{
  "attn_scale": 0.125,
  "parallel_block": false,
  "init_std_o": 0.0,
  "init_std_up": 0.0366,
  "lr_head": 0.0119,
  "decay_shape": "linear"
}
Each number is 200 + 20 x the weight over its row's rms, rounded and kept within 0 to 999. Layers, rows and columns count from 0. The size before them is the row's rms in percent of the matrix's.

# layer 7 attention query, 128x160, rms 0.165, rows 38-63, columns 80-159
092,182,151,204,189,225,216,179,198,184,184,223,219,212,157,200,207,207,232,181,166,178,177,185,209,167,234,165,214,224,205,191,212,175,181,231,207,188,190,171,234,172,218,207,218,183,202,198,216,209,206,225,232,187,187,192,197,185,194,200,198,183,185,217,200,232,203,238,222,170,211,233,197,166,213,203,188,218,186,222,225
096,196,220,202,174,178,235,193,208,239,215,202,192,212,222,211,186,184,197,215,199,229,192,156,181,207,187,203,231,170,173,172,187,183,179,222,201,198,214,215,192,209,228,195,185,185,195,233,205,185,192,216,232,186,192,225,240,204,192,198,187,234,205,199,204,201,190,188,210,216,212,242,212,219,233,197,230,201,208,191,206
075,169,207,207,240,211,253,176,186,169,189,186,204,200,209,182,188,228,218,165,214,203,188,204,200,213,216,196,201,202,188,195,192,196,194,206,198,231,211,174,190,155,182,163,210,226,224,212,197,171,198,182,188,184,161,202,212,199,212,206,229,147,217,204,229,173,219,194,227,137,159,228,212,204,188,211,188,191,167,184,244
095,225,185,209,177,210,164,212,234,186,175,218,200,207,184,184,208,178,173,202,186,203,190,241,202,205,210,185,198,217,204,229,196,188,215,180,204,219,227,181,194,203,197,205,194,205,190,177,160,189,212,225,186,222,195,194,165,199,206,228,201,195,208,216,227,204,185,184,187,174,205,207,196,196,223,218,194,191,180,198,154
099,209,202,179,193,213,193,175,175,210,226,192,193,209,198,213,182,202,209,240,190,212,213,214,209,159,204,191,223,216,205,221,180,235,198,203,197,180,180,181,202,190,225,210,227,208,187,194,206,214,201,200,236,183,237,221,184,183,204,185,180,175,205,191,154,189,180,201,201,227,163,195,211,209,200,213,225,209,240,199,240
088,214,210,200,243,199,228,204,207,211,225,189,229,167,218,194,211,204,217,195,252,187,176,192,174,199,204,198,197,198,187,187,243,238,206,199,215,231,215,190,192,236,174,187,175,235,222,172,223,165,168,208,222,201,187,172,229,167,214,202,209,173,194,196,190,193,207,211,170,190,206,197,201,203,174,183,193,199,149,190,203
094,224,183,227,175,182,186,165,191,218,152,177,220,188,209,209,190,183,191,178,216,213,201,191,202,227,201,199,193,204,193,183,186,200,191,153,195,199,198,205,204,183,222,224,186,195,204,199,201,202,200,211,174,211,203,181,213,190,193,227,196,217,167,214,200,195,173,190,194,185,207,191,171,166,159,201,183,205,209,203,226
105,199,194,172,180,197,213,187,179,204,197,196,215,190,186,171,191,241,185,197,175,189,190,170,159,177,196,162,186,155,182,134,210,172,209,219,192,212,217,225,235,202,221,216,173,221,213,188,197,187,196,234,189,208,187,173,200,190,183,235,210,198,184,188,192,193,170,191,205,197,232,218,172,184,207,230,180,176,207,179,211
088,202,201,193,201,208,224,158,145,222,204,191,197,215,218,224,180,228,236,204,201,205,205,162,182,186,194,244,234,170,198,165,149,178,180,203,169,175,213,216,196,181,248,177,196,186,223,202,217,187,203,185,207,195,218,157,220,215,184,188,189,230,204,195,195,197,167,190,209,205,239,204,195,207,229,207,208,187,185,249,218
111,202,195,173,193,194,219,235,230,197,208,205,198,184,202,169,225,186,169,181,187,228,216,186,195,187,154,196,197,207,216,215,224,225,112,210,188,197,223,215,193,207,206,203,167,157,193,184,180,194,199,183,171,213,205,214,183,196,192,188,165,205,216,218,211,218,206,223,232,174,195,218,191,245,201,207,189,224,207,176,187
104,200,221,194,162,199,191,208,211,220,206,194,222,241,214,202,186,234,207,221,195,167,218,210,233,205,214,209,252,161,159,169,207,215,205,224,191,182,212,214,202,176,210,206,195,197,201,192,166,169,225,185,195,166,202,192,188,215,181,197,221,201,222,182,228,231,157,194,227,170,171,204,218,207,229,219,209,167,203,169,190
087,197,214,215,216,203,174,194,222,158,169,221,179,199,188,196,211,203,187,237,166,231,209,191,158,193,179,230,189,202,189,192,196,242,186,199,203,196,211,186,214,195,248,208,223,207,146,192,204,179,186,201,191,239,230,212,211,175,175,176,186,218,231,194,164,194,214,191,219,233,207,207,213,173,199,232,200,186,201,217,220
095,195,188,187,173,206,188,180,201,212,212,214,182,204,219,221,223,222,177,216,144,204,220,247,248,206,196,203,211,201,208,196,191,182,156,160,197,222,159,214,197,198,197,198,218,195,186,208,218,218,232,183,180,176,208,196,182,227,215,214,195,206,177,216,189,198,224,186,214,175,175,192,222,246,212,204,245,257,217,227,185
092,218,185,214,215,211,191,208,174,229,177,193,227,209,161,194,211,211,168,165,225,194,193,199,196,178,198,214,239,202,212,205,170,196,194,219,163,191,193,206,201,173,183,248,176,196,218,194,176,195,210,187,197,249,232,180,192,212,199,183,181,221,204,204,202,208,170,215,162,198,211,188,216,220,195,204,195,190,225,218,224
103,214,203,211,202,208,218,197,210,216,211,216,163,217,191,199,156,208,206,215,160,225,237,221,217,230,163,207,189,172,186,217,195,249,172,186,157,208,204,236,182,207,202,204,183,175,172,179,212,214,213,200,225,235,211,195,220,233,214,192,233,281,189,200,180,199,189,194,187,188,209,196,190,190,175,210,224,208,207,244,215
102,189,210,180,237,186,228,219,216,179,196,201,177,191,184,198,195,172,219,208,196,212,214,193,163,205,209,225,217,218,223,220,171,192,214,192,198,227,187,211,207,194,201,194,191,204,189,159,223,176,209,195,228,181,181,200,231,192,203,166,184,169,211,207,199,198,221,202,202,173,178,227,194,192,238,192,197,221,185,176,213
115,204,198,128,233,183,207,203,216,174,200,198,164,187,215,161,200,188,174,199,178,188,245,219,189,194,205,202,172,190,194,197,209,178,210,194,173,196,218,191,255,215,208,205,168,188,181,190,182,210,207,217,202,184,205,230,174,233,202,191,216,197,202,216,187,189,193,211,189,199,186,195,202,240,203,196,186,246,176,185,220
108,194,182,226,190,182,262,179,219,192,194,227,193,167,235,219,188,215,183,173,207,173,213,217,209,196,189,233,177,211,200,219,206,214,210,222,183,203,197,216,186,206,189,198,165,206,191,177,216,196,200,220,197,213,194,214,190,201,195,250,174,210,199,209,200,210,210,226,212,202,214,163,161,191,178,189,167,220,201,190,208
120,201,193,219,187,166,163,199,212,241,206,183,221,175,209,200,178,211,210,181,212,193,231,188,229,214,165,196,184,224,219,249,174,181,198,201,209,190,172,206,220,205,220,173,181,171,211,190,214,199,195,231,210,167,184,230,200,178,199,230,218,220,164,205,180,172,187,192,210,192,174,197,211,172,193,156,173,219,201,207,225
113,213,180,187,145,195,187,194,172,204,219,197,187,219,210,214,180,198,171,229,168,204,207,194,264,186,185,167,213,170,226,171,200,190,217,226,214,218,205,187,153,163,189,203,180,207,202,224,193,170,211,210,203,217,159,183,188,209,180,196,214,222,182,196,211,212,193,194,199,200,228,241,227,176,209,210,200,177,201,222,181
109,220,231,202,194,211,143,191,205,186,175,204,221,166,200,176,184,183,160,205,239,202,202,192,167,216,218,193,185,204,181,198,210,196,174,150,203,185,233,211,191,228,186,200,182,202,213,165,170,198,215,198,218,223,193,201,205,176,226,179,182,208,232,184,227,214,217,186,187,209,188,212,201,217,208,189,200,191,188,203,179
110,182,188,218,209,189,197,191,193,160,222,201,198,195,194,204,201,218,234,206,178,192,222,208,228,172,199,215,184,206,207,269,208,208,194,251,183,224,202,172,209,195,216,207,236,225,213,205,215,223,185,219,186,170,179,178,237,225,186,182,227,187,183,215,170,204,217,224,206,198,173,209,228,198,194,185,239,226,190,220,188
105,207,206,162,191,194,219,225,208,179,192,175,202,216,181,212,208,213,184,204,158,248,193,240,225,182,180,182,176,202,222,215,233,227,195,179,200,199,196,181,200,212,182,186,198,156,237,219,229,210,222,197,233,195,202,208,229,194,222,244,174,236,179,210,229,208,212,204,181,183,199,187,237,213,180,188,209,211,186,228,212
108,208,164,191,190,186,196,245,219,182,221,196,206,198,195,232,172,199,185,192,191,188,195,219,195,183,207,156,171,198,190,177,221,197,215,174,203,205,200,197,200,165,194,208,209,224,182,216,190,191,174,224,201,169,177,223,240,181,189,197,215,170,172,217,212,227,228,219,210,218,216,210,193,201,190,201,175,233,193,229,190
105,188,198,184,215,190,204,208,171,184,214,178,227,225,196,181,195,173,227,231,219,159,191,173,221,235,165,193,188,217,164,203,204,189,169,239,182,213,207,189,196,201,193,173,228,187,197,234,213,184,183,228,190,193,206,230,230,195,171,247,230,219,246,194,199,198,164,191,213,223,200,226,188,207,225,165,192,240,236,191,185
108,192,199,182,199,192,196,202,198,204,213,175,219,205,195,174,232,189,197,233,202,204,232,261,199,188,188,235,213,194,201,217,198,182,225,186,183,208,241,196,201,217,215,193,230,246,201,194,206,195,196,199,207,219,212,167,197,227,212,168,244,200,237,196,165,178,201,197,200,195,204,177,224,182,216,198,186,164,200,184,183
# layer 7 attention key, 128x160, rms 0.165, rows 38-63, columns 80-159
094,245,240,209,172,181,168,211,238,210,197,191,236,208,223,183,203,163,203,207,171,211,195,161,201,173,213,231,203,214,202,220,197,173,234,188,208,185,225,225,206,191,192,192,183,209,188,213,199,213,215,199,206,208,167,206,223,168,197,191,194,172,182,188,188,189,214,184,207,165,221,212,154,188,204,195,221,177,202,204,177
087,207,170,212,183,221,172,191,209,246,215,181,225,189,155,188,227,189,215,234,197,216,171,204,179,204,186,208,219,157,192,226,188,201,150,211,199,198,222,162,215,219,236,192,167,190,186,211,205,229,208,202,196,203,251,217,178,201,186,189,193,203,238,178,194,228,199,205,190,181,166,201,190,233,204,220,165,217,159,213,241
070,215,163,181,216,204,187,184,219,221,216,211,226,179,207,194,191,233,244,208,240,199,188,163,191,190,200,201,241,174,159,203,209,219,214,213,205,197,208,192,183,170,216,208,223,188,240,172,209,194,193,225,214,187,182,226,183,214,195,255,217,182,203,210,220,212,166,203,168,210,206,209,174,172,186,202,201,197,243,181,216
081,195,184,218,186,202,230,215,226,182,214,198,158,220,237,238,221,209,202,224,173,195,163,209,157,211,225,202,169,207,248,216,173,187,235,199,219,219,219,202,202,187,207,183,215,219,160,182,237,206,186,220,182,183,181,209,219,181,209,184,212,231,154,183,206,197,208,202,218,205,205,178,206,173,208,199,232,215,182,167,206
086,160,223,199,226,179,194,184,181,230,207,175,175,219,215,195,214,231,175,165,160,197,185,240,202,184,169,214,223,173,230,190,238,186,188,232,193,187,222,193,174,224,225,190,200,214,193,228,221,192,206,173,200,179,208,197,239,211,184,178,198,220,208,214,185,178,166,171,214,217,198,238,197,206,218,182,211,196,211,167,206
084,208,204,180,207,168,218,207,216,189,220,245,193,186,184,228,192,189,211,143,171,216,210,199,179,158,204,215,230,180,210,242,222,195,174,172,183,173,205,216,201,202,215,193,195,223,234,188,206,181,177,137,223,222,182,218,200,197,194,192,185,171,181,219,199,193,238,196,167,198,194,196,176,175,220,210,171,186,219,208,220
086,189,198,214,248,198,185,201,216,191,208,206,154,191,211,179,236,236,224,252,228,210,189,178,197,226,193,179,212,190,231,208,213,186,201,199,219,204,199,196,214,185,194,187,174,197,172,203,205,177,191,201,168,208,254,224,223,182,209,151,200,190,205,185,201,209,210,214,189,220,205,197,198,237,210,192,198,215,189,219,211
089,208,221,233,215,166,185,198,223,170,199,212,181,205,170,185,150,220,220,174,175,206,201,226,178,208,219,236,210,191,199,230,187,178,210,209,206,207,170,187,219,208,212,187,212,201,182,210,233,217,186,230,236,222,220,220,230,201,204,208,201,189,227,244,205,220,225,227,167,220,185,205,175,178,196,176,186,206,255,202,227
094,191,168,207,193,200,179,205,227,174,166,209,184,204,181,191,236,193,181,188,191,170,225,196,186,204,204,215,221,209,182,223,233,196,199,185,210,204,212,217,205,217,195,200,180,203,218,139,232,212,218,202,199,170,178,170,208,203,210,182,182,165,183,207,207,225,207,184,196,212,202,234,191,182,211,215,164,200,181,198,184
097,221,185,221,218,179,169,193,210,182,232,214,238,212,196,164,188,178,235,212,211,204,189,210,211,184,208,239,196,235,181,208,180,172,194,204,192,213,182,194,217,167,183,186,262,227,224,199,198,195,206,176,196,193,176,211,194,186,195,209,213,203,227,200,200,182,180,226,205,202,192,195,181,164,234,193,193,246,196,181,188
092,160,217,197,211,214,237,197,185,208,203,222,167,199,188,201,219,190,191,186,205,170,206,260,220,210,192,212,221,216,204,200,166,210,144,198,204,191,213,217,200,228,207,221,211,236,191,203,226,185,213,183,212,216,224,212,204,222,168,200,206,177,168,191,250,197,210,183,197,202,206,190,200,201,196,212,180,234,205,190,203
097,203,187,212,215,215,176,216,215,166,239,211,209,198,225,256,204,237,181,198,173,177,218,179,200,171,233,181,176,204,197,192,188,218,226,147,167,209,196,230,247,176,193,213,197,211,190,205,226,212,193,196,185,189,197,178,192,211,198,181,184,192,225,231,176,196,193,212,204,195,204,214,182,175,212,199,199,197,226,172,191
086,207,231,237,162,218,204,209,216,223,192,230,233,176,225,202,209,228,181,190,205,190,200,218,195,186,196,189,185,181,193,227,243,204,199,222,199,200,237,201,199,193,175,208,222,198,172,219,195,194,202,230,240,197,171,187,196,180,182,177,201,211,198,153,180,218,178,189,196,192,188,210,178,237,212,201,192,160,153,187,216
087,239,181,201,193,236,178,204,203,200,183,173,178,223,203,191,211,178,239,187,170,207,200,232,204,193,178,215,188,213,175,173,187,225,218,186,188,214,224,237,171,206,167,191,206,181,193,217,226,213,194,203,239,244,193,194,200,194,229,215,189,209,223,216,171,195,189,199,217,217,216,184,184,220,180,218,169,171,190,210,184
096,230,204,202,198,205,215,214,210,174,225,187,214,234,202,189,198,187,210,184,190,216,203,228,208,234,204,182,174,201,227,221,210,193,166,220,217,204,198,204,162,220,185,208,160,215,206,226,224,226,204,192,211,209,182,209,215,203,202,185,205,190,226,161,208,160,204,219,178,221,195,193,207,217,207,214,168,218,229,211,189
079,206,194,193,206,225,186,199,192,233,203,236,216,218,205,201,213,198,211,193,218,199,175,178,170,194,175,205,207,208,194,219,190,236,196,193,193,210,185,177,202,203,199,193,225,162,174,218,202,218,193,218,222,214,198,182,192,206,181,140,218,166,181,152,200,230,188,186,177,212,206,201,205,166,196,199,182,184,225,209,194
099,194,195,228,220,268,192,219,198,227,193,186,213,189,186,226,219,235,175,203,215,212,170,230,190,210,211,209,216,201,203,201,187,186,222,159,194,218,227,239,178,173,203,215,214,205,175,176,196,181,185,226,235,233,199,168,225,184,183,195,172,186,230,216,181,214,205,202,213,202,223,205,190,182,217,200,204,167,188,179,173
091,207,179,166,187,262,192,192,206,193,222,198,181,205,184,200,215,190,213,208,205,203,177,224,190,194,204,199,221,238,176,203,210,193,180,245,200,192,180,236,227,200,214,195,232,244,186,217,199,210,196,173,185,156,196,206,236,239,192,228,216,183,212,238,216,213,219,217,219,217,231,186,199,198,234,214,186,223,175,220,208
092,168,189,190,181,192,187,201,217,198,200,205,236,201,215,189,218,235,221,199,236,172,184,220,184,193,216,198,211,207,216,173,199,236,192,215,219,201,214,214,229,195,198,223,216,180,194,206,188,239,197,145,227,218,216,166,214,196,190,245,230,150,195,175,209,205,184,214,217,200,217,202,193,172,216,201,199,153,178,212,189
093,187,208,213,189,196,196,203,188,188,180,211,240,195,196,162,201,200,197,220,183,180,208,214,203,201,222,238,186,243,178,236,184,192,240,214,212,228,201,181,210,213,192,174,194,235,226,201,173,225,209,208,188,213,212,211,193,226,220,199,220,196,169,197,242,185,204,214,200,167,209,213,196,197,203,224,210,206,219,177,220
095,207,195,202,174,224,188,188,206,168,216,210,192,195,168,193,187,150,178,162,200,204,192,199,156,224,202,187,177,202,192,208,216,192,170,196,175,210,234,200,197,203,185,177,179,188,182,160,215,185,182,225,211,206,195,198,227,188,193,179,185,196,204,216,219,226,189,194,184,195,199,231,181,180,197,136,201,152,158,206,243
092,175,211,186,221,182,227,190,212,202,177,186,216,198,196,191,208,175,192,230,202,218,191,215,210,219,194,243,196,183,221,202,213,203,206,214,202,241,179,176,197,260,196,183,208,187,205,213,185,224,210,230,184,199,174,209,202,216,211,218,173,190,221,197,205,158,170,184,181,220,257,206,184,238,234,206,221,159,219,228,202
093,189,244,192,195,175,191,194,217,181,208,195,197,206,175,166,220,193,168,177,206,170,231,157,213,203,208,212,187,197,218,178,192,177,171,205,172,202,193,209,229,160,195,210,213,191,228,200,170,177,200,196,224,209,208,176,215,220,159,203,198,207,207,204,200,182,226,192,230,206,186,186,175,182,210,217,200,193,192,204,191
084,217,198,239,184,220,177,173,243,203,191,202,223,226,193,207,209,222,216,198,206,190,204,219,215,187,225,198,193,210,242,208,144,205,149,206,205,204,199,187,222,190,190,176,210,208,195,182,179,192,196,203,154,226,225,201,160,204,197,241,171,209,183,214,170,204,215,201,221,193,235,189,189,197,203,190,257,177,206,223,199
088,203,220,221,197,215,207,204,213,192,249,199,207,202,186,191,187,184,216,237,215,206,203,201,220,176,200,184,234,175,160,179,185,215,175,219,215,206,208,187,169,206,214,196,216,167,180,225,197,209,209,227,184,193,222,202,211,218,194,206,214,188,231,223,149,185,192,181,203,195,224,198,198,194,205,210,211,165,198,235,218
092,222,189,211,150,220,195,196,159,185,180,207,198,197,203,198,197,212,160,230,224,222,206,206,192,217,189,211,197,186,221,158,191,213,213,212,195,207,173,179,206,179,189,186,228,186,216,256,199,214,211,187,228,200,198,215,218,211,192,199,213,182,224,201,157,206,146,229,164,209,229,165,214,191,177,190,216,190,173,191,146
# layer 7 attention value, 128x160, rms 0.201, rows 0-17, columns 80-159
093,199,190,204,250,186,184,176,215,218,180,199,189,185,187,216,192,179,207,187,212,198,196,203,198,180,181,221,183,197,177,168,227,209,216,204,224,210,220,179,172,150,193,191,184,194,171,174,237,159,187,208,189,169,194,166,204,218,222,199,231,212,231,198,156,199,170,202,202,191,205,232,230,196,207,202,191,201,172,211,152
120,223,189,211,194,212,144,197,190,208,211,209,164,192,218,216,175,188,216,193,181,215,177,214,197,214,202,194,216,196,220,205,199,224,198,145,201,181,172,211,201,219,202,211,205,235,195,152,183,205,190,169,191,166,211,223,188,202,221,183,201,193,176,235,164,230,178,240,192,166,205,184,224,156,199,185,223,202,216,181,199
102,219,208,191,220,194,216,181,199,218,203,203,216,230,206,192,221,208,189,192,214,192,188,177,172,204,189,229,219,253,177,173,226,217,208,213,194,240,235,198,192,167,179,177,203,221,179,213,220,197,208,183,192,228,202,188,188,182,182,179,182,172,181,209,210,182,233,173,216,207,209,203,205,183,202,191,227,213,195,162,188
116,206,234,211,217,192,175,178,177,179,209,188,230,204,185,193,174,223,228,179,223,214,224,194,222,203,235,223,234,203,204,204,226,168,211,190,223,192,224,244,183,196,214,185,187,195,203,208,208,201,199,229,226,240,214,242,225,204,177,178,158,189,175,206,188,181,216,196,212,194,209,166,188,209,203,192,200,176,225,206,196
105,211,194,197,181,227,203,228,219,151,169,202,210,191,215,187,182,192,196,210,226,168,206,177,205,245,241,228,250,215,217,183,174,197,232,155,219,192,216,211,231,189,226,190,213,213,219,234,210,192,205,223,197,212,252,212,206,177,190,185,219,210,190,221,237,202,214,204,188,201,217,181,208,212,178,178,195,206,236,170,179
105,194,198,210,190,229,229,180,201,221,203,158,194,187,203,181,161,200,213,177,187,180,192,181,188,203,187,183,225,227,198,193,196,214,199,185,173,182,215,213,217,190,203,176,246,208,203,195,198,213,191,173,180,209,210,226,214,203,161,159,183,185,176,241,225,159,204,235,201,193,214,153,222,188,178,206,217,183,191,209,224
104,206,200,197,210,231,212,267,215,254,162,187,228,182,242,212,200,211,189,214,219,210,199,189,177,195,190,199,195,205,215,209,184,189,229,230,212,200,227,175,192,205,158,190,221,198,193,232,180,191,267,200,220,203,230,182,184,202,198,201,184,184,196,222,220,208,182,216,208,193,201,245,177,197,210,172,180,198,163,195,195
096,229,202,195,181,212,205,212,227,192,209,212,198,211,191,179,195,171,226,185,221,199,216,162,200,199,211,201,198,231,184,213,220,213,190,193,177,204,229,214,230,165,227,191,184,222,224,188,206,194,213,228,203,199,205,213,212,186,180,209,190,240,203,184,213,186,192,187,223,192,198,183,193,206,153,232,216,196,233,190,148
103,209,222,191,196,213,182,195,216,221,213,182,224,219,154,241,194,199,216,214,249,216,192,232,193,179,182,207,193,209,208,184,177,168,214,193,207,216,192,208,197,208,202,219,218,236,207,199,177,221,185,177,199,208,192,177,212,185,187,242,184,209,195,187,179,182,165,195,195,229,201,226,200,208,205,193,193,212,180,214,198
105,182,158,207,211,198,201,215,204,154,176,207,191,210,208,217,207,175,201,195,185,193,196,215,195,222,202,234,201,194,174,226,227,216,174,185,216,190,191,225,211,185,222,179,212,226,173,208,253,190,206,175,201,175,232,171,241,225,255,215,195,191,200,227,196,218,222,203,181,186,216,227,206,188,147,182,191,241,212,199,198
105,190,192,181,200,213,239,240,179,189,219,198,216,204,212,185,212,168,205,216,191,210,173,209,205,214,211,189,173,191,171,189,182,206,195,206,183,174,206,192,176,201,234,197,166,237,218,176,173,201,194,203,159,209,208,179,210,206,217,196,206,181,215,181,185,218,181,172,226,178,215,174,196,180,177,203,199,245,169,186,220
106,177,194,235,205,167,205,224,204,251,176,165,250,197,182,165,234,212,201,184,194,184,211,180,191,219,185,182,173,206,181,189,193,199,231,200,168,180,224,182,199,183,214,184,210,226,205,189,213,179,209,201,237,225,191,192,187,179,178,177,194,179,185,205,227,186,182,188,184,207,192,210,190,221,174,188,225,232,183,177,209
101,232,186,195,184,193,182,218,168,181,180,183,184,224,184,203,172,177,196,209,206,199,196,201,186,198,185,208,213,198,153,152,189,184,181,173,190,223,183,222,205,208,207,226,211,210,175,240,229,174,176,197,181,182,214,179,207,223,226,206,226,186,219,211,190,191,221,189,207,225,225,163,185,208,235,199,186,234,139,146,235
109,202,212,214,240,167,224,196,222,182,211,209,184,204,224,194,189,172,203,209,208,192,190,197,189,185,193,193,202,245,219,177,173,205,189,188,212,214,186,203,209,166,179,218,171,175,179,158,224,189,195,192,192,158,199,198,181,198,199,211,217,194,226,214,209,184,186,185,177,191,221,190,200,218,198,221,218,183,184,227,216
098,184,212,163,207,193,236,203,224,204,214,189,166,209,210,228,189,205,236,209,200,205,196,156,207,187,221,217,210,208,202,217,201,200,242,233,228,214,218,241,211,174,187,194,176,178,182,209,207,185,185,208,215,177,233,205,200,224,193,233,204,171,185,185,193,163,237,241,214,186,239,185,187,207,222,215,170,196,181,230,200
096,215,169,211,186,224,193,210,201,190,214,216,173,184,199,224,193,173,193,194,186,208,172,206,198,152,187,194,188,223,179,179,168,194,192,167,228,210,174,212,211,216,191,174,224,175,212,200,233,180,194,200,188,185,204,195,211,181,184,181,225,187,197,222,199,201,189,219,190,216,206,211,221,201,164,172,183,210,209,181,163
108,195,235,181,250,169,217,245,198,229,198,225,251,184,222,204,203,169,216,194,212,183,202,219,200,184,205,187,215,188,214,197,176,177,220,183,166,198,211,175,200,232,204,197,230,196,186,174,176,156,241,214,198,203,150,216,174,171,183,213,187,236,201,216,205,173,211,161,194,198,196,173,204,232,213,215,182,198,183,236,191
106,182,211,207,216,171,197,203,211,222,191,215,223,208,239,203,216,202,205,204,213,224,206,204,236,207,174,196,211,202,197,191,259,222,201,203,201,190,186,192,208,212,221,197,252,213,194,234,193,201,223,211,202,179,193,199,207,202,228,211,196,183,158,194,185,205,196,192,194,197,198,228,194,248,198,196,216,184,241,183,180
# layer 7 attention output (transposed), 128x160, rms 0.528, rows 0-17, columns 80-159
095,221,191,194,181,179,168,211,229,235,249,208,184,195,205,246,194,209,210,184,200,239,214,203,213,211,195,195,179,154,200,206,268,212,210,199,222,208,217,206,165,194,177,192,186,212,196,171,216,194,206,200,199,185,195,196,211,188,215,187,216,217,186,189,191,231,161,185,187,198,185,201,233,180,160,212,189,215,170,198,173
124,219,198,196,192,200,195,211,144,190,204,218,209,198,193,229,177,210,221,202,175,233,192,174,210,184,166,207,231,217,209,220,197,188,171,174,161,194,176,230,223,190,213,221,208,148,213,194,195,184,230,179,215,191,213,217,224,202,185,199,210,201,185,180,184,245,174,188,239,162,163,201,214,196,210,196,228,236,202,209,221
107,190,207,184,235,184,221,206,212,233,224,234,218,206,218,200,194,176,198,183,243,166,168,180,216,192,151,219,202,222,181,205,206,179,211,212,227,228,179,186,202,201,177,157,233,236,210,207,202,197,203,190,191,220,224,206,215,174,229,222,224,197,170,176,202,167,204,189,188,208,173,188,171,173,203,201,201,211,212,151,189
120,174,222,242,226,195,190,175,218,206,193,191,186,209,223,206,181,197,209,208,213,205,218,167,191,201,203,193,218,250,193,206,191,212,189,178,239,172,193,195,185,180,190,172,205,201,202,223,193,198,194,191,207,182,232,204,199,193,201,178,149,199,199,182,178,175,197,203,226,172,207,212,223,204,210,199,231,194,214,177,199
110,234,152,205,205,208,208,212,213,207,185,186,229,201,211,210,202,195,207,194,197,174,222,189,200,262,206,208,248,226,210,168,172,163,178,193,190,196,188,191,195,191,202,213,190,190,220,219,212,213,190,165,193,201,210,210,222,199,218,210,170,199,171,228,189,202,187,183,189,210,218,182,232,241,208,175,165,218,199,208,185
115,213,176,200,203,184,242,174,162,229,222,184,181,214,213,199,178,186,237,178,192,225,193,214,168,184,164,214,187,236,208,225,180,174,183,207,195,221,201,216,211,214,197,188,218,172,199,211,212,192,204,199,196,202,202,220,220,222,186,193,195,199,185,216,203,170,161,204,182,189,189,177,178,203,187,209,175,246,222,215,226
115,206,213,194,198,221,212,230,208,200,181,206,209,170,230,212,207,177,213,191,239,194,160,201,164,218,199,210,209,184,164,182,196,185,201,186,181,237,221,216,193,235,198,205,185,206,207,213,187,202,245,206,211,231,179,210,217,208,204,178,188,208,233,217,210,218,239,195,182,212,213,227,168,193,180,161,187,202,207,186,151
103,237,193,208,197,195,219,207,219,230,224,166,206,208,223,174,182,187,235,176,228,174,222,213,201,225,208,213,178,194,187,197,195,198,183,210,188,192,187,230,203,214,221,180,178,205,188,172,220,201,182,225,195,161,224,221,197,230,230,220,201,208,175,193,156,179,173,179,205,224,198,171,193,243,188,186,203,232,193,199,209
106,204,214,202,203,197,154,219,226,170,211,202,174,210,205,194,216,184,220,212,200,219,187,222,190,201,209,195,186,209,218,215,197,212,206,175,232,251,179,235,201,229,247,225,223,200,186,183,159,219,179,182,185,232,210,200,181,177,174,205,208,231,207,188,189,188,199,182,191,198,214,226,193,181,202,235,196,217,210,188,183
111,203,174,172,192,197,227,268,201,184,193,227,177,199,209,226,240,215,164,206,163,227,223,231,220,224,223,198,192,198,217,230,227,202,185,191,198,212,164,200,189,201,163,218,207,184,173,189,201,206,185,173,201,180,168,211,219,213,227,173,212,216,205,220,181,214,234,224,195,204,182,222,233,214,177,191,200,250,193,233,187
116,179,197,197,202,177,200,259,190,188,215,153,196,182,186,182,232,192,208,203,220,178,215,180,203,199,194,197,208,222,186,202,193,188,205,186,183,200,189,199,220,211,205,181,199,200,220,178,205,183,167,212,200,205,215,192,215,190,200,235,217,182,198,201,186,197,197,183,181,183,176,195,181,222,171,154,182,208,185,209,248
109,173,192,233,210,162,187,205,189,233,189,186,220,162,181,182,186,211,212,153,218,192,200,192,186,244,174,193,170,233,207,221,190,201,220,225,201,234,189,199,241,215,202,180,187,187,190,166,191,223,171,230,190,230,197,208,220,156,195,194,214,207,200,176,220,177,188,247,186,237,226,203,148,183,185,173,182,220,194,205,197
106,201,175,175,197,169,210,234,206,208,161,184,207,176,187,199,203,189,182,205,192,213,205,225,227,180,182,198,199,237,186,170,179,170,207,172,237,231,183,190,181,195,192,217,205,207,190,191,225,191,194,217,243,174,159,210,208,166,189,229,207,204,191,238,197,200,219,194,188,206,180,214,177,184,188,172,209,196,183,219,205
115,226,220,169,197,195,194,198,189,209,250,210,180,210,212,221,208,210,139,207,200,209,216,211,195,179,207,217,208,178,185,182,228,179,200,195,196,179,210,234,211,193,215,195,186,174,184,162,199,183,208,206,232,183,196,190,190,192,188,229,185,197,168,198,200,201,167,197,211,218,198,205,187,204,233,193,194,185,163,179,208
103,210,216,206,186,190,245,228,200,211,216,195,189,220,196,217,214,203,208,230,203,213,225,195,172,195,238,181,229,196,206,207,214,226,213,186,190,178,225,239,164,188,174,226,179,232,212,224,213,183,187,180,221,214,217,174,201,230,211,156,200,172,207,211,186,164,216,165,195,208,189,219,179,215,188,225,238,220,205,206,180
105,219,153,183,177,211,251,169,172,194,191,217,217,210,199,205,177,215,190,187,158,204,168,186,191,188,218,214,175,183,189,171,191,218,196,207,220,218,167,210,221,191,175,216,204,188,210,210,202,219,213,204,191,175,188,222,207,197,175,201,211,192,160,245,176,204,209,227,204,206,220,212,228,194,188,212,202,229,203,213,197
114,220,206,205,197,201,200,159,194,219,180,218,191,172,217,190,204,195,177,187,187,188,214,227,197,211,173,216,205,178,201,171,163,194,234,190,162,205,224,229,199,217,208,209,176,206,193,195,162,168,211,192,215,277,192,245,177,206,197,220,172,244,225,216,208,168,226,191,175,197,225,221,177,202,219,209,162,188,217,183,197
106,177,203,184,186,212,213,174,199,268,141,192,211,205,231,219,176,201,148,204,200,206,224,171,198,236,192,178,185,169,202,148,225,189,218,197,185,210,200,189,208,184,173,215,203,200,193,213,193,222,222,190,185,210,194,190,191,192,235,198,205,201,192,170,218,194,192,183,214,206,211,209,195,207,192,208,172,207,209,166,204